Each number is 50 + 10 x the weight over its row's rms, rounded and kept within 0 to 99. Layers, rows and columns count from 0. The size before them is the row's rms in percent of the matrix's.

# layer 8 MLP up, 1024x256, rms 0.0815, rows 440-465, columns 0-63
097:44 41 56 59 47 46 50 35 39 60 59 57 51 53 54 35 57 29 29 54 52 48 48 49 59 51 50 43 32 47 42 46 47 46 58 43 49 72 73 56 57 50 48 52 54 45 43 48 54 27 60 59 63 70 31 66 40 53 36 48 42 40 74 51
085:65 48 48 36 73 40 42 54 39 45 39 38 59 53 54 46 61 54 38 55 51 45 47 43 57 47 46 51 47 40 42 46 35 51 62 46 43 36 47 53 58 50 45 61 72 59 52 53 53 43 57 40 50 56 46 46 52 48 53 44 36 57 48 46
106:46 53 37 50 74 37 50 52 25 33 46 66 41 56 40 70 55 57 48 63 52 41 54 65 59 31 48 33 54 30 46 40 59 42 50 38 56 59 47 52 51 37 36 48 45 51 54 47 44 25 59 52 59 58 66 37 49 63 57 40 63 30 36 46
095:76 50 54 61 44 60 63 53 42 54 47 57 52 42 61 69 54 49 64 54 50 51 58 59 58 31 48 56 53 37 53 46 53 33 69 35 62 58 46 47 51 37 49 64 44 60 65 50 44 35 46 72 67 48 35 42 44 75 68 42 33 56 55 34
105:59 57 43 52 58 61 53 41 49 43 42 45 46 52 48 44 51 63 44 47 48 45 66 47 51 55 49 42 65 41 73 48 44 45 40 65 44 74 37 61 55 61 49 40 46 48 72 52 36 46 43 42 47 43 34 57 33 54 54 50 42 32 47 39
101:58 45 49 58 38 52 49 41 40 43 59 54 60 55 39 53 45 55 48 54 41 58 35 52 37 48 39 46 76 33 57 43 54 77 51 53 55 40 44 42 50 59 49 57 52 51 59 51 58 47 43 48 58 53 58 54 40 55 39 46 49 63 71 54
098:59 52 64 53 52 42 53 31 64 23 38 53 59 54 45 51 31 51 39 73 32 54 50 42 64 60 46 44 58 53 55 45 47 27 54 73 55 61 56 68 51 56 61 49 46 62 46 46 67 46 58 48 19 53 38 35 58 44 51 50 37 57 63 45
099:52 49 49 45 49 39 58 61 70 47 72 49 54 64 62 44 51 43 53 48 29 30 48 63 42 35 54 39 54 54 60 27 50 56 50 57 26 52 65 42 56 31 51 45 50 66 55 51 38 45 48 57 36 48 63 28 70 58 40 52 58 53 56 35
105:47 65 54 55 53 47 40 47 32 70 47 51 56 42 57 48 42 28 41 54 47 43 65 48 63 52 56 43 54 54 58 46 72 39 64 45 47 76 56 49 61 35 71 44 52 69 43 47 49 42 55 50 54 54 57 47 39 61 58 53 38 30 55 52
103:61 58 61 53 51 48 40 62 51 63 61 54 55 42 59 31 51 41 47 42 64 35 50 54 60 59 34 45 49 50 61 38 61 19 45 59 30 55 39 56 54 47 40 35 55 59 48 40 52 43 31 46 30 49 67 38 59 44 42 37 42 63 49 74
099:53 66 66 55 56 46 36 38 47 62 57 58 55 49 60 37 40 44 58 47 50 47 44 67 54 37 35 43 60 41 56 45 52 42 37 59 40 51 57 49 42 59 52 50 51 57 45 55 61 50 50 53 60 66 48 63 43 53 45 34 54 46 41 37
112:53 43 64 44 60 40 34 53 50 51 39 51 54 50 46 59 48 60 44 51 58 45 57 42 50 56 35 38 48 68 43 39 57 38 48 42 58 54 46 56 27 47 67 55 46 50 60 61 53 46 65 59 50 57 33 45 42 67 46 43 55 30 53 40
109:57 40 40 45 28 51 72 68 54 50 62 51 49 37 78 40 47 43 52 35 67 52 35 54 50 50 58 44 50 46 52 54 41 37 58 70 54 40 62 38 40 60 49 42 57 65 41 61 45 56 29 36 62 62 50 56 49 63 42 50 39 64 49 52
103:56 57 65 54 46 59 39 46 48 42 52 75 41 61 41 51 47 59 45 47 44 61 38 61 44 49 62 35 60 30 47 52 49 49 48 69 47 49 59 67 41 69 46 60 37 44 60 63 50 42 42 45 53 43 48 47 53 54 47 46 46 44 60 36
083:47 56 53 52 44 46 57 48 58 36 40 65 54 56 41 65 51 52 56 54 24 45 58 55 58 36 47 57 53 45 73 34 54 43 69 29 39 37 57 56 72 54 42 39 45 59 47 33 39 50 53 57 38 37 51 52 47 44 61 40 54 59 46 37
098:62 58 49 51 47 55 50 41 43 49 35 57 65 64 32 41 49 48 32 60 53 56 43 52 47 47 50 45 51 30 60 26 63 59 51 26 56 28 41 52 53 66 51 43 49 49 46 55 37 47 47 71 44 46 45 56 49 57 45 55 49 73 30 38
111:51 44 45 53 52 48 40 32 44 49 40 47 56 51 68 48 45 53 41 42 51 57 26 45 41 65 36 52 62 47 56 32 37 50 35 47 37 54 45 45 49 58 43 53 58 51 53 58 46 46 57 37 28 58 59 49 44 49 56 37 65 64 39 49
096:64 49 59 49 59 34 69 48 55 51 34 43 54 45 53 35 38 55 26 46 53 42 30 57 46 52 49 48 38 50 47 26 58 48 66 50 46 73 60 65 39 40 69 43 37 51 58 48 27 53 46 56 59 55 36 44 60 47 49 58 53 58 61 58
101:39 56 67 62 42 23 34 46 58 64 65 74 67 49 50 27 58 46 37 61 51 50 30 46 63 48 34 35 64 49 48 34 54 45 48 37 25 67 43 36 55 62 32 50 44 60 60 44 51 40 43 37 39 50 49 52 43 36 38 46 67 85 34 53
109:51 59 73 51 67 37 63 34 24 61 47 44 43 49 55 49 52 45 37 44 52 53 63 65 78 36 65 44 62 57 53 47 42 39 46 47 66 38 56 40 43 29 53 37 46 65 54 65 38 42 60 59 35 38 64 32 53 51 61 45 62 65 33 44
097:54 64 40 64 49 37 49 45 40 51 63 48 68 55 40 59 45 57 33 35 39 51 56 58 47 57 49 50 44 41 39 56 44 58 38 33 55 46 58 39 54 66 56 42 60 56 46 48 41 28 46 57 47 68 48 68 53 63 46 45 44 51 59 53
094:69 47 50 56 55 56 42 40 47 68 53 58 51 46 47 58 48 43 51 34 45 45 60 50 48 47 37 37 58 31 70 48 62 35 56 37 51 61 68 60 58 55 51 51 35 60 70 58 46 49 36 54 51 51 53 32 48 54 43 39 55 48 36 50
104:67 45 46 49 52 49 55 46 67 69 62 43 59 35 53 39 62 75 43 38 80 38 50 47 47 48 41 64 59 49 55 62 40 51 44 41 38 40 42 54 43 54 46 58 34 57 61 36 37 47 50 67 49 51 63 47 45 51 41 55 66 31 49 49
105:42 57 37 51 60 17 67 40 44 63 53 52 46 45 61 53 49 46 50 54 55 59 57 51 41 53 50 43 63 50 58 38 56 56 62 49 28 59 52 58 57 58 60 30 47 58 53 45 50 49 31 59 40 71 50 51 41 53 48 45 45 59 57 58
101:41 41 48 60 32 41 65 51 45 62 54 49 50 54 29 36 41 63 44 42 47 61 54 39 56 36 53 50 45 51 64 65 62 52 43 46 42 43 65 51 63 36 43 53 46 61 62 35 50 47 53 54 68 47 50 39 48 56 40 35 35 55 47 49
110:46 48 70 59 25 47 52 61 67 44 60 58 55 38 64 38 53 77 33 53 58 63 49 67 71 45 51 50 68 44 29 55 58 45 48 49 47 63 56 66 31 59 52 60 58 27 60 52 45 58 54 42 37 49 60 61 48 61 54 53 30 42 62 38
# layer 8 MLP down (transposed), 1024x256, rms 0.0731, rows 440-464, columns 0-63
107:47 52 58 42 55 27 54 46 58 71 56 49 42 50 48 63 50 67 51 62 54 40 59 59 57 49 32 41 58 33 47 53 55 75 53 60 50 47 55 50 46 57 43 58 53 41 55 43 37 48 44 60 51 54 58 68 55 45 52 61 31 50 49 58
101:43 56 50 62 44 48 50 37 57 63 52 55 38 44 40 47 32 55 52 48 38 56 39 53 51 54 58 47 53 52 44 61 68 57 55 33 45 67 57 55 49 64 53 44 41 50 44 44 55 61 41 52 55 36 59 55 42 38 41 31 47 35 34 47
115:42 48 53 53 63 54 56 49 46 61 48 30 45 43 50 59 56 57 61 52 45 54 36 62 51 51 46 53 63 48 47 55 51 44 39 63 47 47 35 61 64 53 48 38 33 63 50 73 43 38 67 44 43 58 38 46 48 75 52 39 57 65 33 31
096:42 49 53 44 62 39 61 36 42 44 52 34 50 48 59 48 60 44 49 43 51 33 50 52 53 69 44 53 49 35 50 54 44 48 42 47 40 54 38 60 53 55 66 49 48 55 62 39 53 46 49 53 44 47 44 40 58 57 40 49 39 54 31 61
104:55 44 48 59 43 49 58 55 52 56 48 35 48 63 41 52 57 54 57 61 64 59 46 49 49 52 46 53 43 65 63 40 47 66 46 51 71 52 61 55 42 65 43 57 53 50 35 42 50 43 36 47 48 67 37 40 55 69 68 54 40 50 42 67
096:58 55 49 34 27 48 46 48 44 50 56 58 63 56 58 64 56 55 46 43 62 63 39 37 44 55 46 62 59 48 55 51 63 71 67 59 48 50 48 42 47 35 36 53 51 59 61 46 42 40 53 63 49 42 34 52 60 56 37 34 60 42 41 81
090:42 37 32 38 58 41 53 61 58 54 62 46 36 59 78 40 60 49 63 63 34 64 54 72 60 43 52 52 42 44 45 39 48 55 37 41 18 60 56 51 51 68 47 57 49 56 64 48 42 47 53 45 52 46 46 63 52 45 50 63 48 40 59 53
093:53 37 49 65 38 47 50 48 29 43 53 35 68 48 50 54 44 64 39 65 55 60 58 31 42 44 57 43 47 45 57 58 43 60 46 42 54 44 35 36 60 70 42 62 61 48 72 51 66 55 45 55 66 55 36 64 45 27 68 35 45 52 53 60
128:46 60 54 54 65 46 60 57 61 46 55 64 58 56 44 46 56 46 50 49 62 36 52 44 41 45 59 34 49 28 55 55 50 53 37 48 53 67 43 76 39 34 61 42 51 45 50 64 55 49 49 64 47 44 27 60 58 58 43 52 64 42 62 44
095:39 51 61 40 58 50 56 42 40 55 43 55 61 58 34 37 55 56 50 27 52 69 50 39 36 48 43 31 55 37 33 43 46 62 45 42 40 50 68 53 49 60 57 59 41 54 49 51 49 73 44 43 65 37 42 40 52 57 38 46 49 51 49 58
102:39 36 51 64 51 32 75 36 45 53 46 29 66 51 55 55 56 55 26 50 32 49 52 42 53 32 53 54 73 70 49 40 29 53 53 45 65 53 40 56 51 55 43 44 50 40 50 51 42 43 56 44 54 53 47 46 64 48 60 57 47 55 46 68
104:42 45 45 56 63 59 55 42 39 49 52 48 51 43 53 55 39 42 55 73 49 56 51 49 46 51 56 54 58 54 41 52 57 55 42 45 45 49 46 35 33 59 51 47 46 45 67 39 50 44 54 45 59 59 46 52 51 44 56 44 62 48 56 49
119:60 57 58 61 56 58 55 40 60 37 66 68 54 47 67 57 46 55 53 56 43 42 55 47 62 53 64 43 49 42 68 41 58 45 56 53 48 68 44 57 48 54 44 54 43 46 49 60 53 36 39 46 45 36 45 63 61 66 49 53 55 52 48 53
095:47 36 47 52 40 54 54 60 66 47 52 37 69 34 38 49 57 60 58 34 59 75 57 57 30 56 37 70 82 57 45 47 50 45 46 56 47 69 29 39 62 58 54 48 52 57 46 55 47 41 59 56 46 34 46 46 60 56 58 65 57 53 38 58
089:43 44 53 62 66 58 54 68 39 44 59 34 59 55 66 39 36 39 48 60 54 53 38 55 43 68 54 64 63 50 29 54 63 46 39 62 41 58 50 40 38 60 52 57 46 51 44 57 57 71 56 31 63 49 32 41 42 41 56 54 51 45 44 75
095:34 57 47 60 44 43 47 41 55 41 41 49 52 29 50 54 45 39 47 56 37 42 55 31 43 59 46 33 65 70 50 62 35 45 46 69 52 58 68 50 52 33 58 32 43 59 30 65 51 58 62 56 57 39 50 54 50 43 58 52 56 60 22 56
107:33 57 51 59 47 58 45 44 53 57 58 50 51 65 38 51 47 37 64 48 51 45 57 34 51 71 53 65 49 62 44 47 47 52 70 59 58 43 46 44 68 71 64 55 58 39 44 40 37 75 47 46 46 50 58 52 60 65 60 31 36 46 61 52
088:46 37 39 38 45 71 43 67 52 49 52 51 42 55 55 64 48 37 58 64 36 43 69 56 37 53 50 45 65 31 46 59 57 39 49 45 62 40 48 55 56 44 43 58 53 50 54 49 57 47 45 53 61 52 47 67 40 46 52 40 66 48 46 58
103:39 42 58 39 57 63 47 59 49 49 36 43 52 42 40 38 66 52 54 42 65 54 36 26 48 43 34 62 34 51 42 67 60 48 40 55 58 60 58 55 43 70 45 49 56 50 54 49 44 56 27 51 53 41 51 58 36 47 55 49 43 43 43 29
101:42 53 51 53 57 61 33 59 45 44 59 52 54 53 52 62 61 54 22 48 41 53 52 56 37 48 59 52 48 46 49 43 36 55 51 31 48 46 55 46 46 62 45 56 35 39 56 54 50 59 40 48 75 42 36 57 37 35 60 37 46 39 75 71
105:39 55 40 62 48 33 65 53 43 55 47 59 51 54 52 55 48 56 44 39 30 62 53 53 62 57 36 44 45 44 40 59 41 62 29 45 50 48 44 34 55 64 50 45 28 52 53 31 49 48 47 42 53 46 41 53 51 38 36 42 48 52 45 53
098:56 56 43 64 51 50 58 65 38 45 46 43 68 62 39 64 62 47 59 44 46 46 53 60 45 31 44 55 57 48 57 40 53 63 53 63 50 48 30 54 48 29 49 45 48 59 53 37 37 71 56 40 42 64 38 61 60 53 60 46 42 42 63 55
102:57 46 32 38 49 48 63 46 58 69 51 45 27 57 25 73 40 39 27 40 70 38 47 61 35 35 50 56 74 65 49 47 44 51 48 52 29 57 51 52 61 61 53 65 54 55 52 45 47 47 53 43 45 46 48 48 48 57 56 52 58 45 38 47
106:42 63 62 61 48 49 53 45 43 49 56 43 47 48 73 40 53 45 55 55 46 54 59 53 48 50 45 44 39 47 48 43 57 63 49 42 57 44 33 60 26 38 48 60 50 52 48 43 47 53 35 62 48 56 52 45 48 44 60 49 33 45 44 49
092:44 47 46 49 43 38 39 53 44 60 58 22 49 51 58 50 34 68 49 44 46 65 39 41 63 36 64 50 36 45 64 48 51 34 59 53 68 45 61 54 51 34 55 51 50 51 48 36 51 51 43 43 56 42 42 57 40 42 57 49 39 46 46 52